Weights of a small GPT-style language model, trained from scratch on English Wikipedia.
Size: 9 layers, width 96, 2 heads of 64, MLP 256 GeGLU, vocabulary 8192, 1.9M parameters.
Training: a variant of SOAP for these matrices, 3507 steps.
Each number is 128 + 32 x the weight over the matrix's rms, rounded and kept within 0 to 255. Layers, rows and columns count from 0. Numbers have three digits each.

# o: layer 2 attention output (transposed), 128x96, rms 0.161, rows 42-63, columns 0-95
# v: layer 2 attention value, 128x96, rms 0.188, rows 43-63, columns 0-95
# q: layer 2 attention query, 128x96, rms 0.179, rows 64-111, columns 0-95
# k: layer 2 attention key, 128x96, rms 0.189, rows 64-110, columns 0-95
o42:133119152126106096132204120125179124112182081133106123070167119110200100115124135143184141137140165212145135108088121078203109053153137158096101032139148097164081061123108190133130122099141103108153079154110115077081126142112127144111127102156181114171137131119165097124104082168121188154
v43:162144122133094172162087118157088133183123104083187118180161071168065127119152136160125159134162123170125129084140147077148137134161128130116135105104084189111128152081141135085081085158111108070154199141121071156144146145143190074042095132059127098115142107143164121103145097119172100144
o43:113164157091160049095129140094119107096149182174112128111099211086176172172150090051133144080126135078099131138126170189103102121140166071142107115159160132151107046195123133156121155106161165109079097146120151084103126106104120129169135127174138165118119123138166098167085156089070161078
v44:131143119139147118081083145100153169088058153154144153118130154089177180104163128090119121101084150185142073100152159112154153120128092141122178150190127146144117162130156114135144207126160111109132122062065133069108111106150113090116095185084110165114105124136085161120107146126111149144
o44:102107064128150120189175089172136124164172144096132107159124094150130121141120169154192144161118129120143221118054115142138119179147148099160107125097075167047141104140130114140133065113135139141171178140145059168080129110103123119141156066161157145144123169150134103073146152138107150128
v45:114080155092082053100093101129164131150095132133169112133188120142171092161140095127177081125135055074072088156151121191113137119173170175092136039192173139118173094130145084103104153152140159174191089106082172185082097075141134081145114175094123173149154047143169112197118140115125154126
o45:108112170108187141151212117096089133152142143144090140150078134097168164096166160125070189093111204126153151084122122065141142155167124075206179147133120124146087190128119099097164072108151089089068208143135119102151059165159159167154116174162142106130135177124153120082129093124170066157
v46:137141073178136091188090127104127148152117129156144146090073120123132171160123083187122106156106162114135169104104114145095135139051120118085092073104089177181129090098104102109092130138118145074153175158125095160156116141123187106131102086111103064117072115166105117096172101083136133141
o46:188099143069121154113138173154130099101167075115129120130163128135111068095171146104139183133161091141083073117094125144174140113166127112145148143166220040162115172173154133121111084138111127150091110100146195123112097120146116112136149127162174195111161139115134131151095165194093166067
v47:169220135144120163075116141109112109097178143125109142139174096103105130105121143187135074150093105131121087120105147188178147177110049077108104147112113154129080118153127091097138118114079081148110118081158137158103122199146071080189157105136127115126155165156116136090147125142083152108
o47:131072120137123116131141193150135149170080171107054160087120154149137124157141090106090130135144165168139126058127149037087118153147166217162095115126130129107172176114174125136094156174089181078153139120125100113147171060078136118116067097125126170132039096123140114119102113110132148166
v48:135137108110122135104155173136107130104144058152108112089106137126102060069156067140086163100115159054111099148095065102143143136056120122175136126157111096135136060123170111073175097173175114141187130122152121149111111127144094136167104141167125069131135100145108114116073104123116149101
o48:136096135156106138110096095096165103158120140175189096149148142160173151161088171137141111177139092213148134089166154207065102113164120122126111144103168152107093208138084115166113161126077152138125149101096124123100106108102125094078154091099190142107152141105131155138186136127140131145
v49:088138112117134096097141141146089105066156129085152166119210121129139127122154192104149080150074060114204140080178138091151117105171085095123113129126144207130113191140162065240165116146132159114093103114171136142135100161108147107191103165095126101147095101159137173183121160141067141133
o49:145122129130147097135126097110158145196110135155067092142066122152127148119123081112123179165153144148052079104057111106124167174087150178113104123141102078159149076130115153076094123177144102112108149117146053115119135098124086130105145116121122176135138156110092119019122100067188072106
v50:104123057140075087099136187124059131147134137179164164110096091095162145149102142103134112104101137180144093073128161196102069156149094177155159105145102099181116126107113120170149110136158100084141162120144100099115141176107110176206143171149097144121135167107100096158232107112156137166
o50:104125141134152173117120082108165129076109146102118136164136192153099123189176219122141206231126113123097146091113106079175169158090122096111092124155146075105183138147166159153145118147079140103149130120146099152129090103153167061050155102046109099111155093160152183092092128144069125135
v51:147111133235122078124150114100125120095088112158089150136208126100194076099174132132132137126153175131174102148152113117145231169169199215092113117087087114197138085082139131136167083149104127128100210178109109137170155108147166161100179142117120070129120121107124139133107058176090183159
o51:116111127064141165147131143158124131139167080102138129141094149158084131146071135121075133139108087119123093108134133112098129128104031060148134129139160138060133103093159122112105121112146125126159065153167161103124061143129160067177134168131166194110068160142135128172161173082172030063
v52:138119130146107116128132188153102109112089080125164123092134119129193088103106131137208157133108116106224110067163128094126097148206147179158154124172132140073106200120118138168135131124121117107075177132121099130104143143152220166120123156135103128120138050105075116071154149078109122175
o52:151089127134131149089106055129119178124206164125103157169106168176123158120162160112108160133180104106103105166110107139153182150120128096120122107103127155189147028134094152130079118134146157109140134157174082131129139119111081079081112150065137135125148196155243146154129163152152099112
v53:125173122196126183196190133146096133150116144099151083119111116100102174151167186154106128116117144086133120091141125135117123124113132076151108061133149168125168097183127117118135105138131098109154143145150126127092142167111078151206101147120172046118076136101133134143149126130100095096
o53:095114095113121086086083138107096103112154114154099187142137100143141148117103109111184141161139102201143139157101163109133113123088170153132141170135104071159100110069152118148126152171134129156086108137080168115178086093116159108063175082142087199169185088141115151116130129150125157193
v54:127169089137084129100120171138176116123128066063065121123158095140135118167112187149127113098126139148135147107179082152056136139143124161186111177125101115137174072076076161134108163181132108153092172121126139125133183138144123101123121130106166172182129120148184143178203121119141120106
o54:138128195150153150124114131095050162176171170127164142149079119162094161120191139040143147142105128079116162142073176118188139088128126116040086030076167150126129187146137138099122100095156127114173125117118162170182098120116130149139165121153126107091150123118113119145062113096149103151
v55:138092044069112149175089183118128077087186185129145148120130131111160147137126208091164151114113101145114150138123140060106131068119123129166115147147114158130152183144139069088182092164099110089118157163132164128095103109077130108125097070100126115079074145139166166156144151126149119138
o55:146150178194111077065146069114114120177067103156058119150148083113079096119160105122117132111131109125154096068106138212146101171144120118070160102064120114080132072116156174154072158100156125128118122065118122141164165141147095118138141145161128161158158160074107123083115163154107116144
v56:092118140121137129086170102181090142136109121152155114100182241137119129123177097161092183094255046147138128148180146153125098096117130139098206084119153114120158175136173122129109127114144146130105121230124150147091137103156103118162123144140096136178163090158072119189145169173127127113
o56:121143103066102114109111116076161166100155155154118102150118060155195175137059134133105099154020176096107076140132034116189098124191133105225098202162059109140131081102112161092148149149127117137122145089099103150140060148135167178131121135117163105103158144123148092119125145088106106146
v57:134144132063127074079123110075125087164123175176105101179062100109132106142092107107164180150138119130083090115132141163123130133160117119107134154136154058125147162146096124148093115031193112117162050085067157091072176121057180131085131114171150176081125134124129093111074129124141099148
o57:126138163146170164150175125182089156080092098107187113111182166133146112117156142124127084086165133100185154183110096104156098123143158125166191084164088174124072109146128117135162136165063165103089155122157072140120103154185080109172092129082049087185158128092149152114172163135117174147
v58:172156083161109140173151089142106160159168129049130124111157128114126084146138139127092131160139107091148116147128107135076076095129083140109177032125130072112109146119150063164146121133145142109100153086093131138133120144185147081128076107134058214161124091195110122119151070133103033130
o58:061120160120126123114094137128121117090107152208144120149114159181101128100137138126143103100151207121068116107103132092163155152154163141122081145162147143177133128111041148101026145138137094205193163161166149147113090106121178207095183164143169102137138161094140168110099203086157189178
v59:180081080048108119066139121093177118158097186120129140138185082054124154112103116132153094127090195142094208154119104150162152137089104168170105143115093109205083086148110116064139149185110117079085104153107103184143104144116094121106083125100116074142132165190125035111121113057102094131
o59:089140121202133141095098106095056125095103086130099137102092110140152115181163152169111193167201158135136068061095159086112140085126135076063105121095135101075112142082157102161085105102085136082163132100168081049146117134148184202205132099173183159094108101109148164174167130191116185147
v60:124185144047062164168160150176124169086074131128076162077114156111118092214189108144146072094140146135082151163144132115072161123124121107139074137013173119097134119156121096148138148082139168122095152141124198075137109101035167143120135081124112160158064135188116145148146110138077158124
o60:131083131160175100155087127081145104122184132101167107119066130154127110058090093117127133121083101134192123124147117115219147107153132212101153135132098135148130166129201163124107175128101014213121122139153068180100213048231114073151131143216105117061125155045104124111165140125121102107
v61:109149126180156133109092128074159097110068179099122142085097142148185132155168102148144120108127112106151147087074148059113123131172199086151146180149135165096094139183189130100093072168159160105105160076151076120057064107168148099131160127102123105148097145070102165138119094080141145107
o61:136091124062113138158140128153117182136158071153142120127097125122086122131120094213104161098106150150145129137117138195146182188140121154118118072083135131124105127081070086166127119090093094144110101177127130172173132099091076191112125119146128154108163143201129101098120157148076120132
v62:076184149130112162167083108102138118089165167186177123191098112152143104159107181158057136131002097102146118106105142111121077123074081137114120183118141141107113095149127103069069117076175122206145098079079105133110119173117109110070157138173156127155139191119074105075217084076113133171
o62:181103049057160118142142197163101101184105085076114126122147132096120181153129133037165133094208163152113144124138155203165156131192174128152126061106094131134191201115105156200184142173075148139128124121151173132148161080143126146119108124118135121074140083107179156146057160148100140124
v63:174160118107131056136109137067127149131163114131136177149167146096140108140169109137128098174134121175125092126099139159065139183117157183132182095116164094154127120143099111162160143151176156104104139047146096137115121112121100030124150084072097090139077082152117137122111088160054093127
o63:103107130105116187167187105203121141140114156167088077110108169206117091068122126122124153101138143109119176080110115089161143117143090078152041158123125179139108161154131161102104113129067113160100127134099152095163137134134164138186107080141169199130079154162123115087130156086176180130
q64:134094193124146115094152183128110095163184103112133069091073065178129092071130124095120152101146171085169246139148151155085108081089191142062176092207175141142106147116138127122214137157183064216130147156170135204160166056161128110189146126143158104134125141120099106171142048131187133158
k64:155129143146095165109155148111156082172159154110148121134052128137179166153113147148164130108147153128135130047130133091114122098109152152119163075125154142146096120085072103143162155172084087072148118183144137073137095077129159134145151092096161141101103125137128122058158130185121153204
q65:134201129116116139132140110109132126134155109138132119132109107103111149134090132157162110126109123129116162145140108172149107078109107158115144143166164127123109119141127115109141132090070172143145113069127169154139111139106141084099134152095112159116146134145100104163120112161124115084
k65:195089134091091127106120185096143138103136173169116139139071135151117071078089131163105109106137153130176180083129148098168142127173233177148236106136115121144148138101117103093113138133139114172119086148118061154141140103106161146169161134098145156117126147088111057117130160143143150123
q66:133171120109115154135130159117188104111131148080131114080037094137164141061111076141108101129143164167113195131141152160129132127154128104026176136092159174162138162109164109063156142160175171150081141139118173151115143120160174096145130163108215056102117134129110150115093098166143171106
k66:156125184169153113122121097064179083164121073136174102163120129125136158144148136146175159114166144116106105120157125105111135112085094118078157147157164084104139107119105137192194158169123167126164100123098140090190084051094129130120099129171125173167096131160122079142125127147135096167
q67:157100080092125119151117165157155146119126156132066179118188126106147094172161150079057119075128137130102168098120145110117165100117119144153060164104108092158143116121117068104037125174158133121076103108126124124131154188127108163139113096118129150145099123136141156100110177096158137144
k67:144213158139114123093140129072178084169112226086147114135042109119178187085099132176170072185098096098123139182104117149104051139130162137088150115156156173092106099081149127098184148156139101122151154134149159126116159141127162079155124093119167131138131112159117096137114048180189208176
q68:158162151124171147140115113111138132122137142125114149094144119128152113152067154144210117146120107057098144156149061109119159110110110165127171080239151135065098138112098106115153162128108171163100153105127104169109137132108138076064116138135107103128144161100115137169169144086135122154
k68:129095155161118123085117119118169133187156152083071127166063087142129099149151121149097102077153141109073219039121173124121132116105058130095190101175103141136106148097073101093114120171145150063125152222120107093150106082149126103154156128098146119122120155137111108131125136113080152143
q69:069147120212127189138141110118145138070126053056210138150135164128134138157143151163142138155111102178134030096173124128127087141120129117102094113125099095094130169119122150112194109114121141154156158177124131102144114162112096148045151152140122119115128110049092161111136166092134117077
k69:205155125104118096083106137095121132160099156124133160161105139067141110123135149143149159163125127100193106164163108117141139136142175161147147106155167149069146112122134107160095068089101153157144107097117141153111131140129118151082140155074090167152165127154135091191115069103090182106
q70:138099165104113120159124153132128151122148088144125151085091122138209120103086131119144131164122156122132129112121108138077125074061156142142109162157155157125168132069157132115130085123155117087118103104089119155156102096133190121086099138146082170085156149152114161152148157143086115168
k70:141161118150096076079094099186144123135109152144140169200165115096122127117161135074087116165180134148131103132125130155121143113145168151161121100118090091205170083187136078146068079104164155091129105130154080137083112148110107168113071146122078148130092131111147192073102029137125150120
q71:199146159075151130145133179100115202155140102093090134152111059102157093173114167146124072094096160119078170132120106157137096117101164094096187101177145113146118151148116136087160145172151075164060102106055188172147093128130124067098166141140166131189127156131129126186101151143195145113
k71:145120103162131132133148146098157061100114110150151144053101195150161117122129155160147170112169179083176153092158094119163166149116106149183109144158129087073093155125106131166156158124125168096114110148141123107103145079177151114138115151134143131059108111128109170117184173184136152199
q72:220136066063100116184122139130125153181106169148105128146134147112121229149208108172119111102098137124136153144092112136158129119113152125153141169128140156142150106091096130102118130125106143163107104127077138157110142104086121118087137109137078170159131150183128168056142155146133098109
k72:050146092136176138137142172147160146109111130095150107149099122085085124105115171126127140083187128110142091118146139152119194122081148150072125072109119104085137144151161121138122171178103134130179074104107095150102156093163139133160124167114202136106155126101101099152129141182139118121
q73:137115132149092152140133071138145094131154122123094146120105114134158174116139074127151172148118115160130182110065103141142169101164105135173138211087117144134157120129098125083133086140146167133130159169171082102103107116190151125151192162116160077176054157107162094087149085150124125147
k73:160127132101104145115126124092137142111136110136136111071133153111089141106169116136104117063151124161121125093163147079163145133095170150124175149128181157105102095105107116131097121132123113089116048103082127112149159085063117137114121050119118149178161138129116128098071162150040121112
q74:184156172138111085113118128105197118132120137120192169123104106167134131191133128169131130085147135103130131107095150140153135142144148100113149080150179122133145171096098140114100134135116211186122145109150086165135136132111132067153149155126138135143119123156092125101135119101162169143
k74:147130091201145145090143171099156103197101148110144093117098107157183089110193112164119196119171168135152190127103104065155151118104138108125153145130158158107067162087102117116144172186176140085127156158140162146128090072086112078198119114122171157159120145140110164076194101181160136177
q75:074066131071154099083098168146077110091141096086093105150156142122095126161067140157128113097138121190160114122165140091097131175140116134149054175105136163113126148152129146206104087091097107105162105109127155122134064254121134134068123142175096144094130128162173148149146150135119111149
k75:130147098141070110106112090059176121127149065134134147118129168094113217101138097113153174155152169118103161121126120146140084178145183118107171155121084119126144083081184099107072173131092117114118109117113093129172180089138141134154121146138132139132106122114122157132117128120147113108
q76:220121121109111180121162116122128119158133186084135135082077058147097171146192134155088122141136108103146124120101133151176129143158087146116105129121123151069086120116105145108109211137090121136128137135152148151123100120138092042171132113102118134148189086128062097034110108157169127127
k76:142112133090172105146132134091145087118141095133112082151113163129128110149134101136133127099151208106132185115069146121133134156125129118104131096088121175138091140115121150127125130186112141138115135079127131158121146095117182080114143151124119087147111103139101097118128196139132165110
q77:202138111112171152093124117160106147115151114146158166160140104134101112116109192122189115097091143106132105114126128129113114174120102092173180113096168106121094122120151133189121181113128129111143114083111090090147097153096090064113118133114144150102142105148161177189148133104116114145
k77:141139138117068144124184183099146114155117197167110143138123100105131107118084159106135114105126141114109183076130097126142119155207121202125071154167111128133093122046144172085128191179130168089143165130103138146161101159116152097173138085172163133153120151167118117123102166108124152114
q78:100084132136131129124154141095084089142121147152105115137135136089091123113128139161121100110122175095074158122115143160111098151128094119084120158116164151126095154118143079101105149129156142109106150101182132120115135148169099142164136174087112127129129078120133157089117121146146116099
k78:183204092113153136154092132167175140145145134151139138124119153137106074128144143146106119114116127073152161141134122161144142130099119073108125133137132108124145121142176081118148123147135169099109168121120108139121111090117106063149124076153149149110073155111123109175136142122114220159
q79:089122157092092129116141147112132137154093115069099130145157088135100182152150133111149059140125115109111105157129130118119113130124144151126193029107107130169142164144105136127083126119110108133119184131122132148113080172138126116127142144128140116149151086106146134134139121075188126126
k79:091108140139163104136154053131107156115135100138101162123140104111138114091124141111142145152154125128171094204102127125105078096110158159178120115109092138128122161092134112122098114126115153116146120171144130197151158162161122146143125131118057094174126126141118128123101116068145170076
q80:150081158139143116118148130129132123156125166111214139215152140127122103154125157099116134143146152094178079150114109139155113175138064134103190159195117170128162089219123105099155133091144151155169081085107153146157137146158104160132089157160137139111196140089156117153129105160150083170
k80:143117065154126195131116140179118155087135142120109094195153129083122152134136091140135110146111043166109131164104101117128106094117117122112106085112140085144102195111095136180122122144162114135102118115118151156119130078164170125091141129102144114140079092124165133135119127124173141121
q81:092147081182180190137122102074171052082080130104135144047098101140119164109143168126147128147113164119089136103156128130147125120109063131106133164136124133167153105134125064142108101123126117157131080155130114138132124112062128113112121164081135119122124146131135130136130155142113088123
k81:108115201122202155101117103187119162165090115123138136195118129103113130178083120113154114119176117108141121144141115128111121114132137105128129140131143166116181121103059131168145129081102154109092114123113159092166124128127152111166120118146095132084107125126132139198155095092187079147
q82:090183131145124111153118155155137113139123151101132100070140202112141146112153099129121124145135112134078120118142107123099129127128090093137111122099127116111152178099097146144082120098156152154053102104137137140132120131124165145060148184149143127103118124123084138135101159100130126136
k82:178090108162147128104116135091113097128136122153085150193134148090120137082172156082113198172117123133142052149115137165143172140169139142147126136132117132136172113159138126157085137078125156138137158130126121122125135119108086142141104183145100127135111137105106187147083155045136106135
q83:113121174152141127192124119128118124134162143143141105058094133133095127083077181140086134154114137145088095107103135167162142127125131138121131114122115152163129098162133127158117116159124114112141108123138147110178143133120142111080176154165116132109138164167124220101131100178146107111
k83:150168134132148147128092124078138146119144110148100151182142132147099139129162100132122106125143170151117136155113110127107171113135124139164148162159133102135177128092107140136147109126181070129139134145150156132070118166093065166140088105108174131079098153099194092120094082122151148149
q84:169107128098134109117128127129135107125149059133154106139150166113142122123136067100156147116159120145114124120108152081178154155187107099095135127132144142115143131092088109129177141067151130149110139068127134110114110109168169144138111110108118152163112153135150124142118174129093133135
k84:135112196152083153090138168099109126136086173171129133066149156182126135081070128173102158109121149138119148099118128113156149103145139142113163082167186160079107157174125175142176173174112129105107126171137080102146135137149094118098187115081172144125098085134110131102150141194148166212
q85:145070167086167141064116150117088116173145088123118136093114131139148139138175122161114139085128160050122117136117147092108167165106104132105185085089175131152146154122114112131119151139131136145152184130140142158161104124081165149171137121176126143149132127115166138115133104117146109160
k85:105105205125135130121172099134162171108107127136147098118175105145134103096139127084140135144125119157090100136112161128163145106143132154101146114116115104151143131105106128111130134156097112129129118116163119169107109117127125121126125167101166084176116127135136128131124135125121125131
q86:122139132136147146137103167125144081185102150106110118175110127170161113088150087153083098053112153108124145119092155126129155129108131112085179113150177118143169181129169153086128131109179176127161123156176135103111165169137150089131136126112128126098133130081090075079162178179117144106
k86:239170132119109100102104156133113124102121124179172131131056146140196117206048129184167123132148150132102142081153124051130156106124115130118160136075150122135109134123116145169184169160145123149131143115132108170126094043105120084160144110094123164156090148142080128084124060165155151168
q87:113120124155129089154131157135124135118103129115113141144130155141151101129099156152093098141116137064102144154101129181106146142119156149125118170146142116156135136098125114121116125133100168167166121135173098151153178154141127100118158113116126153139121091165109135177085101157125170117
k87:147108143121100129111127141124118187100133160101092103129101141109133129126177067135138105121154073132141122168123155103137163118161149109114141143102135124139121133133169139081093054108113113117152128104128154095135121181174133144169093194165133144125094142112135101129119069132103143156
q88:154091132058086095157200129164121144151145132100177133162137116154080095186069167101146084085158159092174146111132144130133101051107152119145082084130124156105149135080125144098109120125068159122117132117132097138171167153081118144152150095087110118131163096147166088182103144141120072148
k88:123117112159124133157167104125142108115121151147064145102145121136133085149135074157146124122096077128101166127069130139095105183127173124124149112146165121124094173115092091154127121167165140142169142113090097111126110133111093116149125126118133131112124141114147144055183089161141139124
q89:087101122122148099111093116128195147119158161172118099154142084094133115093089172126175099153106096146172157187136114135106113148157112095137134100179115094168150134150165151120111152124107127124105117138099073141154110102160107082191110155173163136114145163106113148112093073138074136167
k89:124082119096121174085180115155130175136124124107098109096134111145117141134161159176076147098112133128106138133131159174082107113080118117170113124098089121161166169146117132133092133103124118147136113016147207132106161175085119162116145092154128131155134107171118123146123151105129131118
q90:119144175150123125152112107114181160131121112160133118155145184174144095104108136112151132142120216177195129155090139122096139120126153091137145092109136128118079099149112113072129102073138110174133131159113118110093177150147146141122151096143129128126158098125117115093106163113066136170
k90:101129131150105134100130164147119122120147130117081126121148132096074163136154096130096175165141036097116120141126132103130115123134132175123088139098141110130120102118164124120122140160139101094173119132140095145148105159125060102124133096113083117170129143129098084147142112108145119109
q91:108145213106158125090178149122098132101121104190118155109109111090138088136105149118133133144122174117164141101163088140127149107095183164154139146112124138083139076123064168120110111147128152117105134144135121123093177076174131127169167169140111144108128139151142085094102154141137112089
k91:160127116118128126145122117126137094089133137153139100115135153110113125149159162142102158112137141117143135088108162089138108127131120064145120092168155120149115134147154061112115097086149119150110141150106130139082090152106101166149125067129177105154115194124156104169213150187135147187
q92:136149168087146150101111111109115107113127125113124131121087130129147145078172099104103168154178143099134121132141111144163109107108178096130119158141122123120155089123141127172108177100125139186067132143153111139123098116121120120128122100135117109115160066094080148074141121099144121093
k92:129137106106105174133138102156162145102102119088096168176157083089110157095165175092171145197074133091104076182093144143129117066143085119144080112098149172102127087131133071116083082128091123102104150103083136150149130159145136175124118131124062143181111128108099155133107102071102131089
q93:069135115143121126098115164093096120113113109109119143173126133141162153106113111093110127114153076139107146103143136113112130085121104130154145119137076150130113094062134168113124159128111069116142173171116137149165138150154103152018136196102149138095172154121156135153109144140113097129
k93:140136115095090053162155117134112117140122147144162097139138149146185149122124158128112134120118137199167156111126120114110087171133104103073133173136123130123108205107127105168128137119092128132161099105089119132121136129118115108150125152111120131139102084056133140142136121049106154162
q94:111132161071099095111113153165074172099188097131080111141125112138123107123165118102133125125141078137098128143100087131172123144125186147151107097140118119128112112136097151088120158119113135067138128161103126093111102115114094065160108118110130111109147135133138062140129177139121173145
k94:135130050106146097162132083129084158096122100120151124087150158129122123109142121068153130156163138075178145140108169181140123088127142098169143156150113128132099107096173142167102121124096155093151151131094121126102153162168151147121189085111076106130119150127110169157065138107086118082
q95:064135137123145068125107112192077114122118087125119112147128135102108140187153119098166162096177116143160106157167139134139105137070158140155119112122097167109144114153094092143142096109121094152104134115086182161119150138130118155156161124137157143152106145158164111166120154134102107114
k95:124078132182129174209128107119115146125127129115132095108152152078132110130143184117130120132115087133101109123110095182122128146174175114184169116130101088103118092131128113133167126101073107122109074170139087133094153135186125156109113135102121089131143158063120168154172146139124153093
q96:117169086088097117160140129120130155116140127153132112171161125132163117144090128115134131085065133106130118152107110128119084102121123117210115151121121100135117106148143081077077079109172142090165096107145129127140126133161128128155106082116144193100108166114121103123125156126147100121
k96:090094124128151130173098141151132039074142119127101140108089108140122152124123176101156122152164081134102129075125124132099131130123139168098134155139125101136096156157152155158072132158150137091139155120094101122085164121174150148109106117184120140135102106119163117183144098125125113127
q97:150127104122079123091159104122149128100082130155130154110163103122158078094151167101102136173169125186094118144134137142105177108083142138102137103081132187122125050121117059087112126117139176127100100135036090179180158096084088166131112110095090122122115137099127137093113128153095179090
k97:169170147152171099135088138154142157153084131114130115149126063140176111158183118169121096113111094094153126112081141133121123119199146140095136034089165056120101147135108045110116111168112129116160111126153162091093129161133150103138146089086138130112084089115131099153120106153112108124
q98:129151126065134070107160153110083113180110091123179096127092097157186082116107123172118113145142135137163115130153153152139154145108072130098149141172124153093154081132155118116150196130136091138123152134170173173156141085109116083184162137117161126093123167121141111131187168155132119140
k98:138134098180093101134139091210151120133162099076149105143163121186129141136118138133126131113105127125141108127099143169094111135190156131136115151129150110142145148131070122138143079103106106156150113114139116153107136092114117116115135125084100119133118144127135129168071150148160149153
q99:155099155089119134194149159125191110143111133138115121127085114134152124139135187101103096128110147170161100080135124088157126106134116141083135098116151137099107150101121105088115127153107125141132120123167108117195077181177102193096115138138088188099100145118123127118119116141137143179
k99:066140090186115137106129099167109130118115052100118158116156135077084127124157120054092136237167085120128072219107169136079100187133099161103132095113101122153145148133165115181077083085115161102145173126123116132092162169158187126074100148153085115136144148080134136139108086075109106095
q100:192093168165124139157120159137151118147184124080114117149129061167161088098105111147078063108193179063129163139113156126093152187138122131123161090160112134117091155099140080129181136204162178149128135117149137196150191113088096035125101167180168063138122124179114175125155140082145106132
k100:128178165108120092085135096120108138108119167107127136169187095094152164157167145126126175161113129107128088188156143134116102164143191119136063135154103124159150143149160112117075087094125096135076176165119159130165171162152105165111100149117100104135152123118159205118038110093166156069
q101:115147126141124151143157109145164136140151125076135215151151120080106123121093112116118076147107094163099144142128142124133085119100057138135149154112096107140131135104154142210116100145146049117126153137146170129160147122140109164157124140158107148151147164097112122120158120136173132152
k101:091144114159118113132138091149096148143138107140082100149121092108138149126175122086132099133116148087136062198178134128063088092126167177090110176127097160143115146162126140102118116105121168135101138120146141107097147137125153142110134135168107132109131195125131172096093134108145108079
q102:137095125127135168127093137086102111116142127124104139164108159124098146168120168133095182139145122116177109115125135128150128164093101107142170157149166116089086145102159053123168133128124135115114100093154079121114057110107119121163153105136179167154118135169114148070136142154117146132
k102:091123155135142174137119103120167108113140088155133131106129110127130166131099134147098132120127083117111160116139108127126130179148119117089122157124116102125121104171067119127133128123137138125101159125099159164127163097154182140135098161092122123118137129088119086162100176144043155152
q103:175170103196199161054165127157163058097137147156142104107086075107149107099095148206117204109164139071134175076101158155108137118132176078075136115126224170077118108106133126099132146113122152129115188120165125174126174119116154111121118109148126133165176166152137078189147118082167171110
k103:088095090083136127152184088128082181200137100138101159159144154075096154117158189036205141129024056145156051203151150168093080150115146121179113139158102138161125072162161134080060084109098164090090122120133138133084181179119162146112103091141085087128147040075160158124108137053136101090
q104:135166168157081183151146132116117196103137131135111152113105132101176148116165158103079170103126087161111084128164188084136117119146095126107193120094151143148148118148143155124116092102093153129110120148139102138156159088130163144095135154124120128165122082093146088144170215135079136174
k104:161152118111118147100151114119125079142122155145149116120126166127141133172111106166098113095191093157174134094123161116118176131140094156058140134126190152142102112105058084135194122130113094100087145110202131163100146087098131096114139135082188153068130165187132161120139133128096131119
q105:147130127147119133093092161196183129153102141144125107150136159167087134075127128156122114114130108138110148101097101123152184093167114145083130120152124113152131117170071094150181150150159113129168104131134119150102193100155157146150144173119094137133091122130098111127115064171117101123
k105:121147143166182156165119141148083095089122107125137103116113155056164110151152050083129130147118148150136067166136100168117115097140104127115113111097092159170162140159174140160101109100124130147151113117141139088153076199162132159094100132157129141128126126081171134162096118113119116128
q106:141168116134158150111158130123142164175101119155152144119110077185099102109134111140112176117119144147172136152107187209118136121154088130123109137062132094141139146144132140121129129158112112140145178117147138115200111144133145075186111150121110121057137094087125116123045104127063150097
k106:138129138134101119136086150172124116141156104135141140174077155148091167120183096102143094160178096149104097123148118169088139122154033188136079140118123140166147108108145082148103124092109167141139092125122099086154132167088123112093165120154108080164118126144102116144128116056106098080
q107:119206121115011120092115146125077131167118107185130152135136128073140118139144144116101137138191101104163155117104164080132128118209111116085152187140156105164117138136131142095154103104132087158111122118094120098062120153142105163144100165039119145129165151157115116135130149137123108018
k107:148129110067133111157154137094137069089109151168173123080103105091170169143145141100123137131067131109149113133141087179140091107143110165156122140109124102096143131154125086132061148108092200107169128190128104140174103120186197122084134069131123121074110156114127105097152110080142124189
q108:140126120095099111120104129094152114124195125103163125143145154125157136124124134160088178126088170142135146099136114120141104164114115141105057103121104121092097104114136099084066175163133136144124135110090119106137138159131110133126099140140123100166130138094118085169138088123098115114
k108:071131100111135130115133142140165120124074137151154152137117106151123094165171109125164126140112129118098172130143142141149138111131137119094114104135162115162114153126112146167119104131146075144186114158119092118110189098072084102128178129105166121091098085114087138095124144153135157132
q109:191152147084137100161115143134120125138144101141109075153094097175137117232145119179151156153093186110099174139125141158137085106135080072126157139146111081124141152150145122129108127140192175136178111143135153113130115096137142080122143122128126127168134126164125126117128112170142130157
k109:047128123101168124117099142151125114069159115099142158129155133086141154112155158049140153172172106102149104130112095143126099101091151174126078147122093120142159098100141154138101088134116137138119126131145107118099145132167100175175124102155109108093155135136106172139137093051140130085
q110:174182141110116140094136139103099118107119136118191151089101141121152157106104112115161177123117138142129144112105145144144132097110146122122141121147116114136138124179096103151143126141128189137107154124117106106089130117195079148191158104160139113108060106110137087196112114154108139075
k110:127102073158132114120097121145111119111081102114108123095136142134141127141135188111156128152132110094169087142153115142161152093179075147115077111137122161134089147131137119087107113096110106144156072107100132139140130182130135163081078124164117124136150127099151128130151121094153151129
q111:097133140095126138122173130144165096132127149182141110087142124119132117114130132150112147174166126145128105135111120142140125120131151144182132122191147104122107048133105134143071090077130083076143166142125137078115119144098122209085120078182112141129081152163135095213152131160139136142